config.toml
n_layer = 10
d_model = 128
n_head = 3
n_kv_head = 3
head_dim = 32
d_mlp = 320
vocab_size = 615
activation = "swiglu"
norm = "rmsnorm"
norm_place = "pre"
norm_eps = 1e-06
positions = "rope"
rope_base = 10000.0
rope_fraction = 1.0
qk_norm = false
attn_scale = 0.177
bias = "none"
tie_embeddings = false
parallel_block = false
init = "normal"
init_std_qkv = 0.0442
init_std_o = 0.0099
init_std_up = 0.0442
init_std_down = 0.0099
optimizer = "adamw"
lr = 0.00236
beta1 = 0.9
beta2 = 0.99
weight_decay = 0.051
lr_head = 0.00562
grad_clip = 0.5
warmup_steps = 358
schedule = "wsd"
decay_fraction = 0.72
decay_shape = "linear"
final_lr_fraction = 0.02
batch_tokens = 16384
seq_len = 1024
doc_mask = true
train_tokens = 120800000
steps = 7374
dataset = "wikipedia_en"
Each number is 128 + 32 x the weight over its row's rms, rounded and kept within 0 to 255. Layers, rows and columns count from 0. Numbers have three digits each. The size before them is the row's rms in percent of the matrix's.

# layer 2 MLP down (transposed), 320x128, rms 0.069, rows 67-203, columns 0-31
131:130157151149156115026142111095162194108119118164200117141115134150158136079221179093113151132169
073:112170155111141140132091174173101165104130144150132137127144139177148182144128092095134189149117
015:115170168160121086110114145121137172149138145147147129064102090154112125130110093125131165133134
156:126046133125097085168120090209121091082153131063083113059111139140159076118090180158096069155134
016:137129106130090142136101139071098152140134138134072110070138147139140119156122110105147085123198
155:148173095117173138109139101119074053127167111145070164061168073129109104144068116135155110185150
079:127087163134168207104122106114131149117115163177085135115164151059102166116140118118109152117161
152:067103141113137105185125127118089137129136128132088144154149059153170080080143124141149123111139
080:199105085124117127101129099202132131086097119110157169136126123159147083177081062137182144138114
043:115147119161171103101121159124158055104127114091088158205147112127191105083125100148110157113171
149:144152091096108195159169142069080172136130151150141139187154156170102149091096056134138173167109
107:079123091067152150152058082134124058083096120092095150090146143120081142125107194124117157104137
019:172163094120141219144184168162118082122133097142089139093095110089085129130147123163157213111070
017:187106113080128140104153168156110160054081093108146123113243144104075171129149127156107118174148
070:155145221127128121102139176104127129129097102177141123079082134117144154098128154098179193108084
012:109140144083135156122117164125179140196101119108126118119108121197133166165118180165134140098165
101:161127165158157126087141138157167099156121093102174137151068113103139143142212113089129155121157
131:146074165122154083151084093117114102200106144109091127065075090125119107151059076122149100061143
132:126156122129120147099150124147165127127145114106145157124132118093172039173140117125120112128144
104:181166153163148145154153148150104162115058143132176089145094141098135125070100126134155147100144
098:129134177108147123066108117157122132116168162096156055130134130181168185115112113131081099129107
122:133176081175130100109159130115095156151131116147129144173148116183150081103140142111164148121118
068:173168158166140152132115173097132104156121100126153081176099155133127100095117133141117158170075
143:157108093128120107131187155202084128134180140104111162112177081112100121114077089147156097152073
147:123104098100144145129133071081073108160166117084079138122179077161148109133043111097153133167136
128:154035169143132161115117110121133126093103121114146120172100104191157120175143130148175091065110
094:115121091074151119149083151131162060192150118071129128141140080080124021159136086091125109123137
165:194109067144053122104150145089166082165103175137154141145098082162087147168131171091140070152087
024:176152131087121124099155212195119159093157141210126120105066101124114174132174124096090170141135
019:091126138130146187135100136159078123140109097141116114081099104097138167178081150110143179198107
101:084042128183150141107083161117135127119179172141124170177083148076128147146151090143113160138129
132:139090138105119085152164140203136109130130131129107123125046071117107100134117122140103161166140
152:143229146088121153114152143171140156166140142150203122123100134100238108150111147136128103114119
122:109183104104121157139109133086086185067128101147164112167087164173150109093153100124148168133186
023:126143146178088142160138133141098121176140135072118123103096125104122169114139098120097156185211
068:098128104114166088131131156126145141124251139081142139141121114173140110093121118144140070168171
108:127167111159141192123121120055108067139147137105083123136102145118109188109150106123104163128171
017:131119086115117133127116082052090075181125108071110117162145090142148133144164130119115132073100
160:145104173114158147114157115075080162130122143146063149085132210134085138075095076146105144137054
132:160103127156105177126160169079144084099112146167151152096157116139144119128103108084091203125131
134:099213146180126096159115061136172112103121122104112134039074213105098207048096147148171120116104
064:142115090101114147135110134107138011115104093183097155128161092060143101112160106120154117147112
118:131118134167142131135129145108113143131148107159138127110047109094150126099132118149126115087163
137:127184122137138144107112087125155207085188101119154174108108136099138146142155115146126128127184
136:126154123135158179105141109152127138075129104139195159147157126157131187105162107144137140072176
145:139173134092173182094117099084182169105135160145133134090149137067111129108158120185109112092154
156:061138155133149063147118103147087087136132090095108139092098052153161102091096139132164139119124
136:147125079129130025092133164141130109045209117074178127099134182124156132121153101198112106067101
030:126064138147158171098104134171146116121136106100079195174182099170157128183166126114145108093153
126:099117116089087142132086080063160134146164198120067135136097163183117112099106066066129101155130
088:130053102120149197167136113076115083115105138119118138076168107102106134137142129071104157179151
116:109163126119136178128080123071131154140206143118104112121169117120104140076119105134152089128150
021:123151194189119149156072110185098061065083074159113114152127127122152161139124152142131119101062
014:146124123162062130080115151052088165129094158106134111102154124106148149147185112134173073112130
018:125133138086115046086145198158129119126181139155121137100148137101111110136104122088186161102123
015:101105077176202074077171136105097095147087087123093121074121108140104139133136217124107119108098
125:091144176113125092093172147164155218081090176128149097110182157180130189130125178123110153132071
023:149023162147173136112140050162112189122161097146097144096093150148139168132233112098104078179128
140:087152129119164106104175136138132150084096064153156165154155107103172102081157155160069109132147
171:084078179141107113132153080118188162120103122073096101140065217122115123177201115090134155148108
076:144111194139089136171142104202113151120141153095095086135095162147078091107168114135077190083145
015:126119170157121138073104105132183124140075165099104170166110129137149176106099127133101147084094
149:103089203163179056089104096137144154087117184116122153119090206053096157181132110129078157164145
147:155153040125072117165114158075097089189138119184196148157114105161105107156104096089126125094060
023:143081102107198174136138098151098045134097054119160143162120106107166164093122079165141174057133
031:099088063122145073085155156106152129131131194123119120176120092108138118144100105130097167095181
108:123111123123106086115150127158100136119100094100092160142148126075142072149134142121144113119088
110:099167125140181187168036122066127144105145090140110087104096149125127130099118131102125173102195
060:102141152137139165114120091122105211076095124167171134193091107147163178127157100135110196114102
020:099164127082145112133163082185193120134174161086117113134143099094152145157126134108138179121113
084:143121155098133120100072180131178118167126084184161113171090129131166115109094157134121120064106
028:168128134121141126100130138167157077164198126158098129122129155135149142163155097088188125097118
016:103139119192112103142118226110155143147179190137152104102157123126110100164098051152139174119156
101:169076116165158072067168104218069127116120137096182128157126092187145117167169119164104140133134
097:127154140100154147092136108128110151141115147098111129060139134128128169087098178103118151095076
018:117169197126126135079155152134183185142138162159118149138087118160140161150121096142120121130061
134:152106144104135072075220205118149143149146176148211131098114153117152113136116148136069117132081
109:064071146162118142178113108124092177194115154142094093133074128134116132158103116069158176091112
099:123117072106135162108121105142126058089118101070085127087132132166142096097100105118150168127117
014:095076206149100197185097135101134160128134144086100146062161145069078124121109161111058129121130
108:146090138160087137182181183194077140187065153180192140140115105093105131119143141168139116141091
081:088081117155113157182169135097054063114109150087086098125090166143106155090136144142148165126134
125:127114117099147125136137110140130168126151087146126143193155165090116190099194092183138154102080
159:067150141074133081061124111146084142161154083083059156155111081100138064099116138121158124160142
027:136093112121199143139131159097106177161118143153146111176136073170145146130091099082155134116157
016:157111130188166155124161170172139109159082085166151151086126141134109132164098112157110098128123
104:118122063116106162166087157117079138100106143154110147116135115127084153093146105098143152143152
125:128111146147143116195106131124092135142125147132155075198165144153114112164146055085124169088083
077:194086109147112071075104073167117089095094165114148113167172118170123198144150151099146159159089
133:090129136056113135156077092109172070154119143122183119156123091139166105125129171127123138069102
137:166134127102118139111185121124095104114160140146166152077152119177129153055098122109194159169127
144:132161143148168099101191092150109175131124110121160167116148156120144109140129115149144121165181
012:123165152097148116151140148108098136111147128158090136150147107099129141181106133162104054121089
115:135177057081097155140105190111147109112100099128135184118155085182190091139147171155117137118089
018:109143102090112143132154085189137073125143183087107158134089134073184180174201140153114167120139
035:117103074150129119096182167181132214141157160185165125187122141106192127143142114163172090137164
017:132123108162110084140131164107102123191144150070060099154120129094153117114124145121134141122088
019:116165113123077095137138146112100104116134134116050121114141136080200105103111107154114105131137
131:095132121197136144115067204119144113132142087124142167133177183168213083101168106087142165171090
025:106133113125112085130116144138085145106093189075120174131157152127111099125098170143185118099089
132:100150102134148107107139123112153147136107161114121058164139154095066214152192094151130139092197
104:113191155093106140150159140114110170128144130081175141170085105107150149139074170119102120098158
013:093135095167078136124129143148072116051105172147193083106173108063080139117123126128133165143142
066:139110153128127159131131088076112148164114086166144072137134102114087188126093178075151124137106
108:162114150090090131168151118104169110153133141132112115134081094101112076149114134111169119142131
104:183067178092100095133116087214081136107136127041140119089075104141082148121132125147138137105160
072:144106200129093103077105113146122097111111125146166142176109142129176115143158113180109169074086
030:111190133122131098154154121159133164135154157146132128142128155131160104110155155135151109066073
088:149094109198129095097141098193122115101137138084209124104108155139110119148157118192142122127180
014:106100157141119162135122167090109136120107069116180185098161134123090122148147142127168135225159
035:108123151099191122156126178132096199159139126112115188174077082104135129162084121101182138186139
196:107130088179080065145126135104128051150153140134189084096121107152181095117163116142098102065079
085:149156173131125168170078138153137127066171099153137209141076107168170103096110088131109134152169
092:160079180101128147096149123135119103049157105101073141067093127098127145172086116108156142094114
017:124159135104123146109107125196163137136135127081084102038076137083101122167141117103152133110147
109:120112151155111116128066078143122103129143123109107106116067191106103145116174121153136129161146
020:173130132145124093155121122129077135112120092157148142162165154131155143104151127116145174088132
098:116150128135103122092172107173105155092229126173207195149121154121143085154166122166152130168094
111:083155070065133146127124151107099148095122122127074199103143097111128107108109096137159116212134
144:138153091131135147161169099113112174110128089150132118150154131188084176085110105092141152179138
095:117130101092135134108114065161089070120113119196119080118137132128102126130155137129125106130105
033:158123128118169138114102071230134121169107090129121171146178128135105160127138157121147153138130
084:125193119104091072137119156211161155115130134136152126126144183133107111152116123153156075129122
068:103138199117165116117081200204106142132130173165119117182136119138119094149169159114149135167162
016:119121141109109152134120169034161102131121064120125096098138131104125127127193149074121128119111
021:134155105110133069119101116113109076121087119082148094104075135181171073128126074143127114129128
131:114144083097127160209155111100073173140148113116099131111142140130085126091048154098131142190089
030:154160108147099186176064094157087081122068096144144134081109144175155149115147163186126181089119
120:096175120115108106147131172112118196096146174093093138124049177188165130052095180135168123153190
130:161143126099127101132130093131150118129161121155155112179128141219136205084154135138173151109077
112:118119141169142126106113127172109086166137103125109094177143142090161176134126097115076145114201
152:138145179159122127103135098106165153164133131136178106148165202130085124149143155131077120117099
117:145145111129152184143118140145111122124145094116166196085158091077159142150175131106133131181132
158:054162114139143183119150136196088120055140088158099096146151138130133096065151117160149120094172
015:088119163092089157160160170032105192135154107093128177045186158143119125130117170099147082162092
091:130184127149147169054192129066122146177129145155142166132167172088128144163121092157149196147182
030:030165093122077141153121129160160116128138199119089110099175123114182145094172177156139123155120
# layer 2 MLP gate, 320x128, rms 0.0761, rows 68-204, columns 0-31
083:112157164139170064110142095083113098168138160158173102153083156135090138182142105120090111194088
022:135139118143115112128084120070145149145108108151127136170111131087083134130149122137119155109166
137:186103111102116148195139169126135111148078137098169158152108165128119174135170083097140168125136
019:158117109176119112102126135105129125170152121142126134187163101128129135156076139137148114170111
175:130133110105157151134156168138052102163142162131097106114168082152163191083132065061164143217118
078:169127153143142139165190173105105098066119149103160152120125113209105182105112103133131137177147
156:062034075139165123142148112118091171166187142128127150174157026097135152116132128146170146127137
075:125125097150129157159182121070034118122112131102119125092141079138117132077092062083133160154114
051:148139156100097124117111157160123108106114200149146116159139132118111141123095142123099137076172
171:128093155168148076095114110095123084134119163113123082083128127099137100154121187129154082087120
106:111136117124147149173149109141087063165147134092122163128162092115152153096089122148151123168098
021:134148118140103138174154169154135108099075150114137132141097125130103094171119142131085147122125
018:140103132135139178160132102087106126189190152108179120073100142145083118105114107158125108161098
067:116131117120143163148155125076077090169101146084126139164145106156161139082092059139126132144093
019:143119111134145167153129138071127133151109126154125145170129128117112114124104124108123105132137
101:126140152102125092156160124179119136134247099127133109137129153067133138155131172111154164113131
141:115162189136118127105144099157146136151117116176148087153094160068137097144132127158113113124090
137:133111144165166076074091119134113113151129174116108113136128102118105200124139139173127129110165
111:168116115093071160149106178109087128155158109180133101095127111134126084144124150162097093130126
098:140136131152152134099183131120143110074071135081150144096126176169082157164126081094122092176068
118:102135115093073122095156101135119107083078103031145115109106119169175129128090152110104118107078
071:134124147122143163167100143149104087069175157133130043160134106117146118106146140123145133135101
140:127152107123141139110208155128039106167132172109109153120182049169143140085081080103149144166103
144:135175102116139154146149130148044106117163135112121171103165064216148185074109109123128124222105
126:145108143095184152119192173121103111074121164113156150107155093098153138116139167075157110154124
094:137133116112083174167144085151124124152178130090119159097169119118152175129114106106180100147091
166:117090107145117151116136092139164112136113064182196187128130143190064131129080113129094171191089
028:130146117131120123177137147006131158108130090105117143087145145121139074160101151168124111143112
021:125129123109042133132172169036146130067129103123141175122148125107088096121126162151120092126093
097:042109130172106118105122155101072078111164190146145093164161067199145136076100053094126138137089
137:166111148121083116152142132190158075154115139101092169100017099089120139126128103137114104192108
162:122098060140105119171083132129146088066127125149074134123142138125087166128151128073113151101217
132:125143101131154163118159143131045101151116168120125174115157140165177165041122074084130151172142
032:117134132137157113127130136172104116097102147128117136033139146142090131124121114091141080157131
072:107114178101204135160104115113130156165114175117118124191117106155143150122122118152145146161153
100:162092120112202087102071132098182156094080175180135118148129127150075135112172152181145165106166
021:136121130085124161192152151181163126198090083168147175210139129039102079162163174169138086119111
148:073112065181113117127074162109128112111122098107157118152116048120120091155144172123160128106157
128:159121152162172085072160147138138100129105146182149092141117152133113144137142108150124170105175
135:140150143095113166080119172126069151109153193192154123149137118126155057213177161170121164105124
068:150129146123121143049148160030108075077132145149116133105125113113095088142130165155063165099138
123:144172109133148136110186105113159160163103101166166136139100160193135161152109116171155129138141
132:144102106128166169094105094094160174088170060109160155123154105121156139103157072133135129133177
142:128141190115136125105142106152158149166207126111110091115097145080129108184182222158158098141118
137:100144130112094145157171135118075123148110148056134144087150143147142144113108135118168112193055
156:074060079123181141133122134149167197150129133162173124148136141137136161117141119190169114086136
132:114155088163142153181112115131093107104132081053227203108148118161173134110142094147131116152099
035:100130103130117115116143159059094130095140076127125181213141109128125076138100207194135146126115
128:122142134173172136140134145123157126125077101135149147152187093062122117142161181141132119081171
090:105117138144160080112100116156116127126176180133124104176127109146160200105115092176147115186131
093:157103097089171170103120132137099143182129125138103127163140073137142159090091111169177088105155
029:144125122140098103097072122240119133116159106104128116067106154131119121134113127136096128162114
024:104114131090098132168125128175136113106111102114121172135115133090129100124148132106114117138111
023:122112116087135176097144137202082121139197178111133122111142119183215169105088123095111153102137
019:113121113150124136142056107122130183108126120159140103094135122138159109118168093190123135142160
125:113089098158159088164099085159121128173133144037146147150165119184172173120100121129159115136109
026:122111110133143136161121059126155120127162129116146137067131121162067162089179123085115128171123
131:142209144123138146110197138123144127103147083187110108141146122141114150140092154123143187167101
172:134106072160139118138080145157125097168085120128086128102126105196158117118084180110194080162098
087:123139105119090188133158116097116141121117159107153142091176099127162135103104160112194107162112
021:110162148126095132136147131196113111177157116118101181063120122134034100072087124128116117148097
141:113152053162105193157117176154085104164135107130125103160174020218173121084092098102169140132132
143:125153067157146154091104126160078128182149111162160177113157058163089138096065053091105154145116
033:125111126147174100141118168044112139078106145141137152115110136113132141128141129110154097102139
040:112109158083122098095129109145137140089110097124109123071112131129129111068140130106105162113172
103:157147155110167094134149130134113113165125144144105100128167079165122131062135104135092150202165
101:113115124116155105149145155136066154126168173112100104146152089103176156100097126144135147144127
059:129098116110146050046068143061149165110071179153157096184103166077096147132173115134121154105150
022:089138148072065192136130111089137144048155148101112159065098124108112153108118137125115123134137
084:111122124171125145112126109108107133171126137140149120164111134193129140142146122144083153162154
030:114087120140158109100125119114134140139109085115117126143108129082142134110129095091079103092157
024:125117132162121099104101132000127123107112117163107114201114115133115137180146121170133144086141
091:106145118150145160152166169112030129131154160110113135104153104166153170052087086118118144201100
096:130128156162207155052123175120073103070089191140103131107122140185199157154127091100106131143151
019:097136097143148138109089094202131114110201134129140112136153134103138121114117148114166165130166
137:160149108109122153149156172132123098150129152127193139095139157125086104102147116216091083119157
108:117122152178192087095111124155087106124180131138099089174138140151102152149117087133091168115144
109:062113149200095100107098163084144167138134162159124142118094110127128116153150175175117141099127
020:118089138137155171141113117116112087159120113148143143156145129143124090136120138129107117112146
111:173149140096063119113150117115088144162108180151206199108098109097098090160143160123138114132082
078:121114139139196109046075122123126151137118130155135088169093163178128172168128095177099138131142
118:112127136147152159156106120124116125102114068164120167104127109112092166104128078127172168117078
173:158160159110144193133155170134076116101212154111117084097158131168155148055115100161070162155115
030:138179136147176139107145129094138122062103205102128108099125104149117123104120085169163150120149
020:102132146125148147171098080183175110176096136122115166090103131183119105129156092108108102170102
107:161209130126087104111162156143105191181139106079111105122150107122107135149118113149116153135134
127:157148157177156155107155132117055118177171131145093104136176093094149175115127142076121165158087
075:124142102136167158153188150116066123090176163108132111117148124147167183054092105079170110185126
123:118102128070130082162087116153111108164218130055130119099109121069154132092099113133092111142117
124:123163148113124116143156156132038124142179169109125149127168081194157197051096075118127127213134
136:181121147145162083096089093126196143156165128169131093157093138089096151199153120195077135129149
016:153122147123146078129089096114129144098079119132105094143116121159153093121118115091112106162139
120:144142133151176098055117070100146145151146096173153074138058163104097186150143132138080171163137
021:114118132124136095154060097141148112236143174140102116160143126132150102132168114131139086153147
035:143090131132124106060096123068134172142116091134115109195100129113100144136171156170111159114161
021:106111092170103082098068114158147150117101154141158119140094111077079123118136100153095111124171
025:150111122097128196141169192168118117150144128151125172158143132147129093102121138106121135137132
130:133079117081132122159114087146108138096114137166135086112113126073114132144104159217134075049137
030:102098094110136094109089087048124198131135123157095101163152123055156097153137095190124152124124
126:152110090152160174157078108138148121075083160160197134164123142129115180138218145135144058090095
121:102133159144109143092132146104135130152155110139145094130126085092120134082113190115109104079120
020:116117124131118101113101109040129143102133106090142139034105117103157137142108162142121142128150
076:161145134116058161150129144143114143168076136136119116112129130069127139119158165167156110068144
110:083107118141159125159148146097090158177140129124119142187192078090140100097099098148137153165135
108:179129124097103113091174133115053144200099120053145135096133127204145111113175123086154112103119
075:119158156107083112108125093113115095092134090133089107169108175096067149159134122090104138138124
032:067106143178179094066090121112143133137076145137137106104091151105133103164142116122148138120145
091:115132119160143177153194174121058106138124197155122160126164083165147138127088083141154141151103
016:132127077112145101138151100179082112175138099158115095128161107144184098131131150136099123151132
039:139122139111084172210208142103123104201121146075138160094176110123131089119095155115141081179096
209:066110155085160118127119132133160217102088141110101133147110151137157197100149065168153130142183
085:145152141141169159163174124181103086183146118133180155055103162167159173140095139110135109132103
109:175105058122201122158116130147166162094104169131158142133106125159129137082150155150155064145119
019:147137121162146114111059170136142131136092160167149103196100152097098125166117126214108130100155
111:125151131177133071123137105166159102110180124155142077113042200131106153197142111098100128175122
028:086125107158130132086074093253150175083166149146118091072083151124141110113122061126160134130108
099:146182143128083182142097102211147112155130128077128132105120181119110129179151162162099082118116
107:125160097128116162160191146119064105140175154124130145091151078181154189079098082083144149217090
147:136158106075086175164167168143080126089201120046126160115184100172135157067105110105152102155084
104:178140100160099109140088086153108163124114132122126128165111132132079189140198062165137103128119
038:140136163105127122097123141109112160070063133070160148153108135130160172155155108122158117179154
085:130104151150119082080123107089159161150088102169120104199123129056081095153180197139104166103145
076:137149147091181128107210151107096155129150127137128147152152163131149109083105150177114101156118
021:163155142121131144152150124126131108213229106126117145107168128139154102082102135175144125177111
025:129131148129152114117103149145130121105124213086169129133088113099080147110167103124125099144129
126:132224088110134170148159170114110108100168131119200136111173112140116141107150113095094096170112
032:166132110127103105092114098184130113105142131074087107123117118128090148146149160147098163091142
112:157156103086136129121153163153071122158171161104117136143182059111182152099080088139118135191122
126:111141122132113164170198154117044109149178148081109127112167066154155164090089085114133119184109
101:121133072093147124172164113122152161154110103144158092125129134135089142122135150175092190131101
148:115120141159127114073092088128200139123137098171118107167052215114098124188121176186103112124156
109:159089169133138119062124151069130074148109132195125112109169115099128099114160131121080171143185
140:170155167118148113096132164134145092125147133185144100108087146105108149123115061130073212146151
024:146132121120058120140144107088136127086151179112144110122154119158154110101095143107118118125145
097:126136178122073116075159165116101123125117163140137094167155133112147152125147142146125161120217
044:154134103108089201130167117116127177104098128125149122073112135091112146091122105133112134105151
107:127114125110131159177131081025179150151082066135177167152129181132137103161171125132144093111121
# layer 2 MLP up, 320x128, rms 0.0727, rows 68-204, columns 0-31
077:145132160119129153099129136128094152075109156193169118151109110206120140212128097147119156126128
022:156122125150102150104064123117145113112104141148081149117118143136067125132129143120095162142133
138:183089120073134104240143132113113097106098142053126149073120204152129152109115094098143154152128
019:134120126165145145151138162223159170058068070093157128115136112109171140197192153081110135089134
160:120135130091082173136151116111203178083134081140160185101070182080060080145169169158125093095129
084:100116092078118114157111119140151124175196124114155139112166102105173118105146135069139109139146
153:090078122124186165116190176196120090112149122141166130148096133159163148114124142162153162138156
088:072144110174162163119138123115130155026104160106167108124101114078157137125160077178174180107122
057:092117145119110116099096100187167144104122105165107141171138155051145103136162156127118111090108
166:092110146182173074078086115136162098130131094137123095092099096109148134140161182138124087105139
118:065133085115078146099123144095176141109103088205146098172130147088023108139140170144135136094165
026:127133128108120129163183124069093125102147121092124176080123104101106115130106114095168120147076
028:132125082113100174149124143123136126126148111128106140106126124127118109129110153106140146090110
072:143124092097123181190157158177082113116161072080123159093129128167151122082147195097154136167120
014:132105120148174125134110076103156098102113102172136081228143133146181082170121097164145138111162
094:129126110119127063109094121074214160148090097132177112113085181113127118178173154152136098118133
130:147156094123176137153131160136063094132157184103127128130176083193127185091104066090171136128155
136:144139126149176143141028139173163102185087121148104181132126106119099129089095115103186087123150
107:110195109182199132127156113092142159088037166145178127178143130088120172076135140130165161118168
104:097101136148153060054048124153100094133169132127101089168124144161093131121158137105078165091124
112:162161085117121157163166118128059139104132162073100166071185089211158153092092068078133128191099
078:149155106108128123105164176091132144120107125155142115095108135106086095127105154199103144157144
156:104115127147092124200106116111171145097151082142141074159128143042073134117179100202136158113139
143:114144140095062159140107086114174198093094134108179109117106144069076107157184155109146090112092
127:131099157131192186115162143130108129122060153111190141122122100187155117132143121072193069110111
096:133136134115131149123159131106141141160082129185152110156151176143087077187167171152071113127147
149:196168181147108172098174114154196127104114108158148120103083215117098103169140145101095149147135
030:120138145158117066081135110079068109160190158151092106088141117142160188144087120165119134150139
026:143147110115198127130114130197087105141113161125105165134166111139197155119136131164142168179126
106:111149109166109148189108131136093057182121117113179120097108166171120112119091103104161124196088
120:117186085113131141111142130093093211116180140139141091170199129104091082102149173147105178050180
180:118142201114151142098153109129107143203139142106175135127108121157151107146081109214168111139033
129:142095118133134129134144130145064159113133148139095132140126106211211112084113108080159138117144
038:133150127103077143193174133168090105107122142116148139084124106107098132113126157097131117140101
074:145161145157178116100109127118068083130176138107117125076144126215161162088079078082105138198123
104:138102139164192043063069162141126129156128178163108079150107145130104160180108105150077171121153
026:148137129111093134131149107075122110150158145096114132037094142093114111099140119083091115170124
149:082081086157124091139088153095097072149086134121116112102124095145120086126079092135192125123107
133:114110164137154150122156177135150090116149141212115129138134128106096116146078090115122172151177
123:093112164117101128108086071142086156095153121170119150083121187122155108180132160122134179061104
066:138127120104140151158156140158062102146170162150103112141178059097127181075096120119124142126138
120:119094126115083136179086163127105071118162149078105145073176079074113144114144153094125107121115
131:127157145159091147136158128136107165100159157100114092131109156140143149094130083154069147124111
132:163140146114091130129115102174190092169133115135126164091096187097125146167165146107135081133093
152:132083155159080076103084124134211094117093110146114139131103140082061088186125170145123144081156
166:070078093073155118179142110122134147143167084099134178122117064154180174095147134122192114192145
142:123113147142158088075160133161128135143165131174105075146099110059081180123101104125125153111167
036:150127136169179129101131120043097103202174161146109129196112156220133157126126113141079144194113
123:082084136153150111091058096146194139079120133095113153101151132133152093100170124056197106093165
089:138089132114148092056114138037193089140094125152139102184103177161072098141165165131114128088165
105:175139100109137186118138111134097179129091106159133131125136111132140155088124127159140114119174
028:144102127131097162222171149040112155066086061081137170072101130134148111154159158096164123123095
021:131121126122120150139127130255112102136116163103120155109133117118086129098087175162096136130107
027:131133140171140112132142157171115128155154169110149101135114109154085157098124096084123115152108
028:139122112115145142150125143245124130056107119118118122117136135098161136142111170128115121131127
120:150146114108145164136150157163051144156154190105129146125200094092179153078099118118149155161121
029:124151150096048212144144116203137166137149113078137163104147101103153084117116133123179156131114
135:111102101161089098122086146148105161146118099102159134145119121099136108115216126163091055057156
152:159138105099122126140152153147063142136148203156117133113206039118150153084085138152137135133151
077:099151098125121121174149114145129123039157127126053163088140117124124108138104108089139049102090
024:130115132138160094098128123100126137151118136134132092216121135142088163159152110135113142141142
144:118116094165159111135101150135089105152119108090096147110149075142143137104039115063143150189123
139:155143173084101167138205175117139079086139152124168111136114201143141133106181106142111129097145
032:102154128162152095078107120189113090118139129181124071211109116150154141137139057125137122147137
040:153118101111104150181131157061190160113079054157133128083135131045148074185145172148142146123127
107:127141138125125139136134134095136120106114083083151212161111137074095085135145130139150088119084
107:194170135133107156108082120162151149107106052158128122114077171176080132164118112089084139142115
061:136125189136223087080094177152123119150098116216117112199120163158103136150116109144112148085142
026:119117114110151127135067149194159157109067120188157066180098161087040149166204156113109133093170
084:149156115091079161187161157163077109122175127035105157078164082143130167072111121082143105170107
039:126109121061118140147130146200149144180075082146128133164132138078138133172142146137103113055140
026:157121117119097141195147175003175117128089124169138168207145121129151131168167162091171104087133
099:058119133185143151144088103149146116174087135127145112062165096072129141128141064175194140149131
096:131121113116069081089102137110215165075141061112125090129106159051099123194178161143132156068122
022:157150114137154124188102091024180141044092155122151116098101129111101132179173120123165127095095
127:149159159165191090046187194098118109165109188168122103154131124111135159157079136148086183155130
111:120083100101114152088129120101120196161124112168093126137114136048095126134128181123170147035114
101:068076151163164116079092115123131151136155150140068172099092135180119123087092077152089171137128
021:125133109139111148131143077163122164092158127095161119069123128099104114139164177127138118130110
106:121142113178164109167137192117130131169069136181119060187175127095135152091142136188101150101162
086:125089136089123092141087122027117175186076074135129141174094122095110092164163160134131145117123
122:129144138147132099110103124109071106143154124127111136150137052155074145132154098128165148182096
165:062110176114114075071146070135132150105095134134104132178067141082120083172186161129144130060164
033:122128146090088160165189115082120144149149121083110142086154114107151086096083129106190103142108
019:134165091101037130146148079115158143190132142072125107100107137135134154105128150182161098086105
098:113163118102095155135156114136109186139107166118103148103156087154128156107096089099178178151144
130:141147137153133106116135141146077085082190155166106071130158126177118129117138043039125146125097
082:077094138191108111119150143076110106075123101107114130114163109103147142137157132128181124120082
122:144120122200163114075202133112114171075129108111089138099121150167086150133121100117113147139131
133:088111109080101136151145108098135180071119101155167111126145117070100103089174136131126155121139
136:130135118143130169102166098116101173121123107097161156102150130127151097110146118141139115154154
018:106146121138139121180158139000150151122084151131164161091098135123088132145149126169181109124138
120:151149129127164162141119131101164130152103079169126152136081106152122149148104130157110178133109
024:133128125135123121115181114098120127125153151094132138183162101119098123118097120125154112141132
040:126105131114084132107157131049144135146131118121161139122158139055117093155128185134100126123155
023:099121097109127162169159144034147134066121150105112149168129105115167135099145151123154133139110
025:150136118083155194133117123147152124117087083145127121144125111107155154192177153139158120080110
130:118101136097082168164116115181193106133180103133125158101125157073107110115119146115158073109143
032:132141116140046170156182141050140139061159134086114204066156107122105096086132117104152117125117
122:097131135130102074082126137127120157133109084107097054136120144067113122155125127110085210112153
100:178150099136156117177151120130080149114097127123190154185163146148143128195154097191114166164144
019:088143116101140167198155125255127146085091079110117127084141132092109115107138149046158125115131
068:098136119160168083147119128109092142132137120167163106159110088171170163119047097117115147181102
122:163138130084107128141162102106137152112172115114114080125075127123137131172201241149153080135107
103:112124143124158082090087132144138115120166164132108087143096153085099145146137134203097117120146
078:145117132133156096077084158094128075148131141174128134166126142119081149105149115145047165061167
037:120117112094127133163125146208169146100089081092133162181115119040150088176142170168158126086100
090:099114162172210112143131089202142088210129122114139149111120137145151162110110062118139132158107
021:110129123110143127172123129167145152075082127156132134133118144082116110150128141157134122137125
044:119148080128142169154105118124153160046109151108121112097113105139181120133161121133153122113130
202:084053118116136084174106078094128184133134124104131137137160116102145142153151104197171104127158
094:090119149127164097116095107087141144114182154146130116176121112093120153121152083196105143103136
093:152071118101166159109138098158184155024114128118104162096114170132111156107111120066184064130119
022:088137123127136116121115092108147166161116121116156144110131095118187117150120095138112163093131
116:133099119113098133153077094115120158112127147062126158150138115127110140078194096141131118121146
028:123118123116130167199148106157148148182149137129160152130150119126113144082138122105147133134108
093:122111146126105097070093122150216133037101108123125072137097171076125117188164161165041147068153
111:177133110103114093106176149109205194068149080135106160083105106105156137160155119122099142125135
161:129145111073061171162169144154106125077196102050134142118183115162150162091112139083148124142061
094:073148105049165110107118130122092094142120109184139077086121131090149091120124164136113102143106
039:144114132141124118112075088220194128112061104150170111162116142156148152160154131113123135109154
087:121158131115045162158161125089169156156090102144172124095127179081123084136182183126157092112095
073:138144144146179054088106161105100097117138183151137084152096115179108163130121106136101170164157
025:158127160140147055105107124104131151167142114114128154108117147097099102113130170162112128166134
027:146133150182116115114101162125147114178127132147123140199138096163139113080106091179122141116176
132:143160109073147131202182114134115114082122119100141161081148105123128131131100126107101079163070
044:140132137133154106096109143127119099114123144156117111209118132167080170110124113113139136130129
127:127113081110126133133121129175125208133170123074134142116101124158165139043117123126144097150140
136:086109136066098161153154119123109173144144114105130108106161097122195160072179163128165090105048
102:126122145120106112114108140127206152123059092132153120153076187086130071184186165133137116061136
148:169169105107110146145139202109151157103122124136160083073149152135166153138094123106071158161112
110:143150157153120129127178148113032083137202167107077126097174067155083163048100118084117148188115
160:128134084146185099171164168136068151162159125123110082132159106120145130139173133153107151118098
020:117103135092096137108109104194168154062113111075126131178089116063177094143177127141120144104128
101:130131136119143155065204123112106145132125169186106141129164134079086143102118137190103186118184
038:136089131131099105084115115090171132131115090137143163116094142082128094200177132145104144082127
111:142146166121166100098099123157128124118172162135089097168105116129118159146129109152097151130139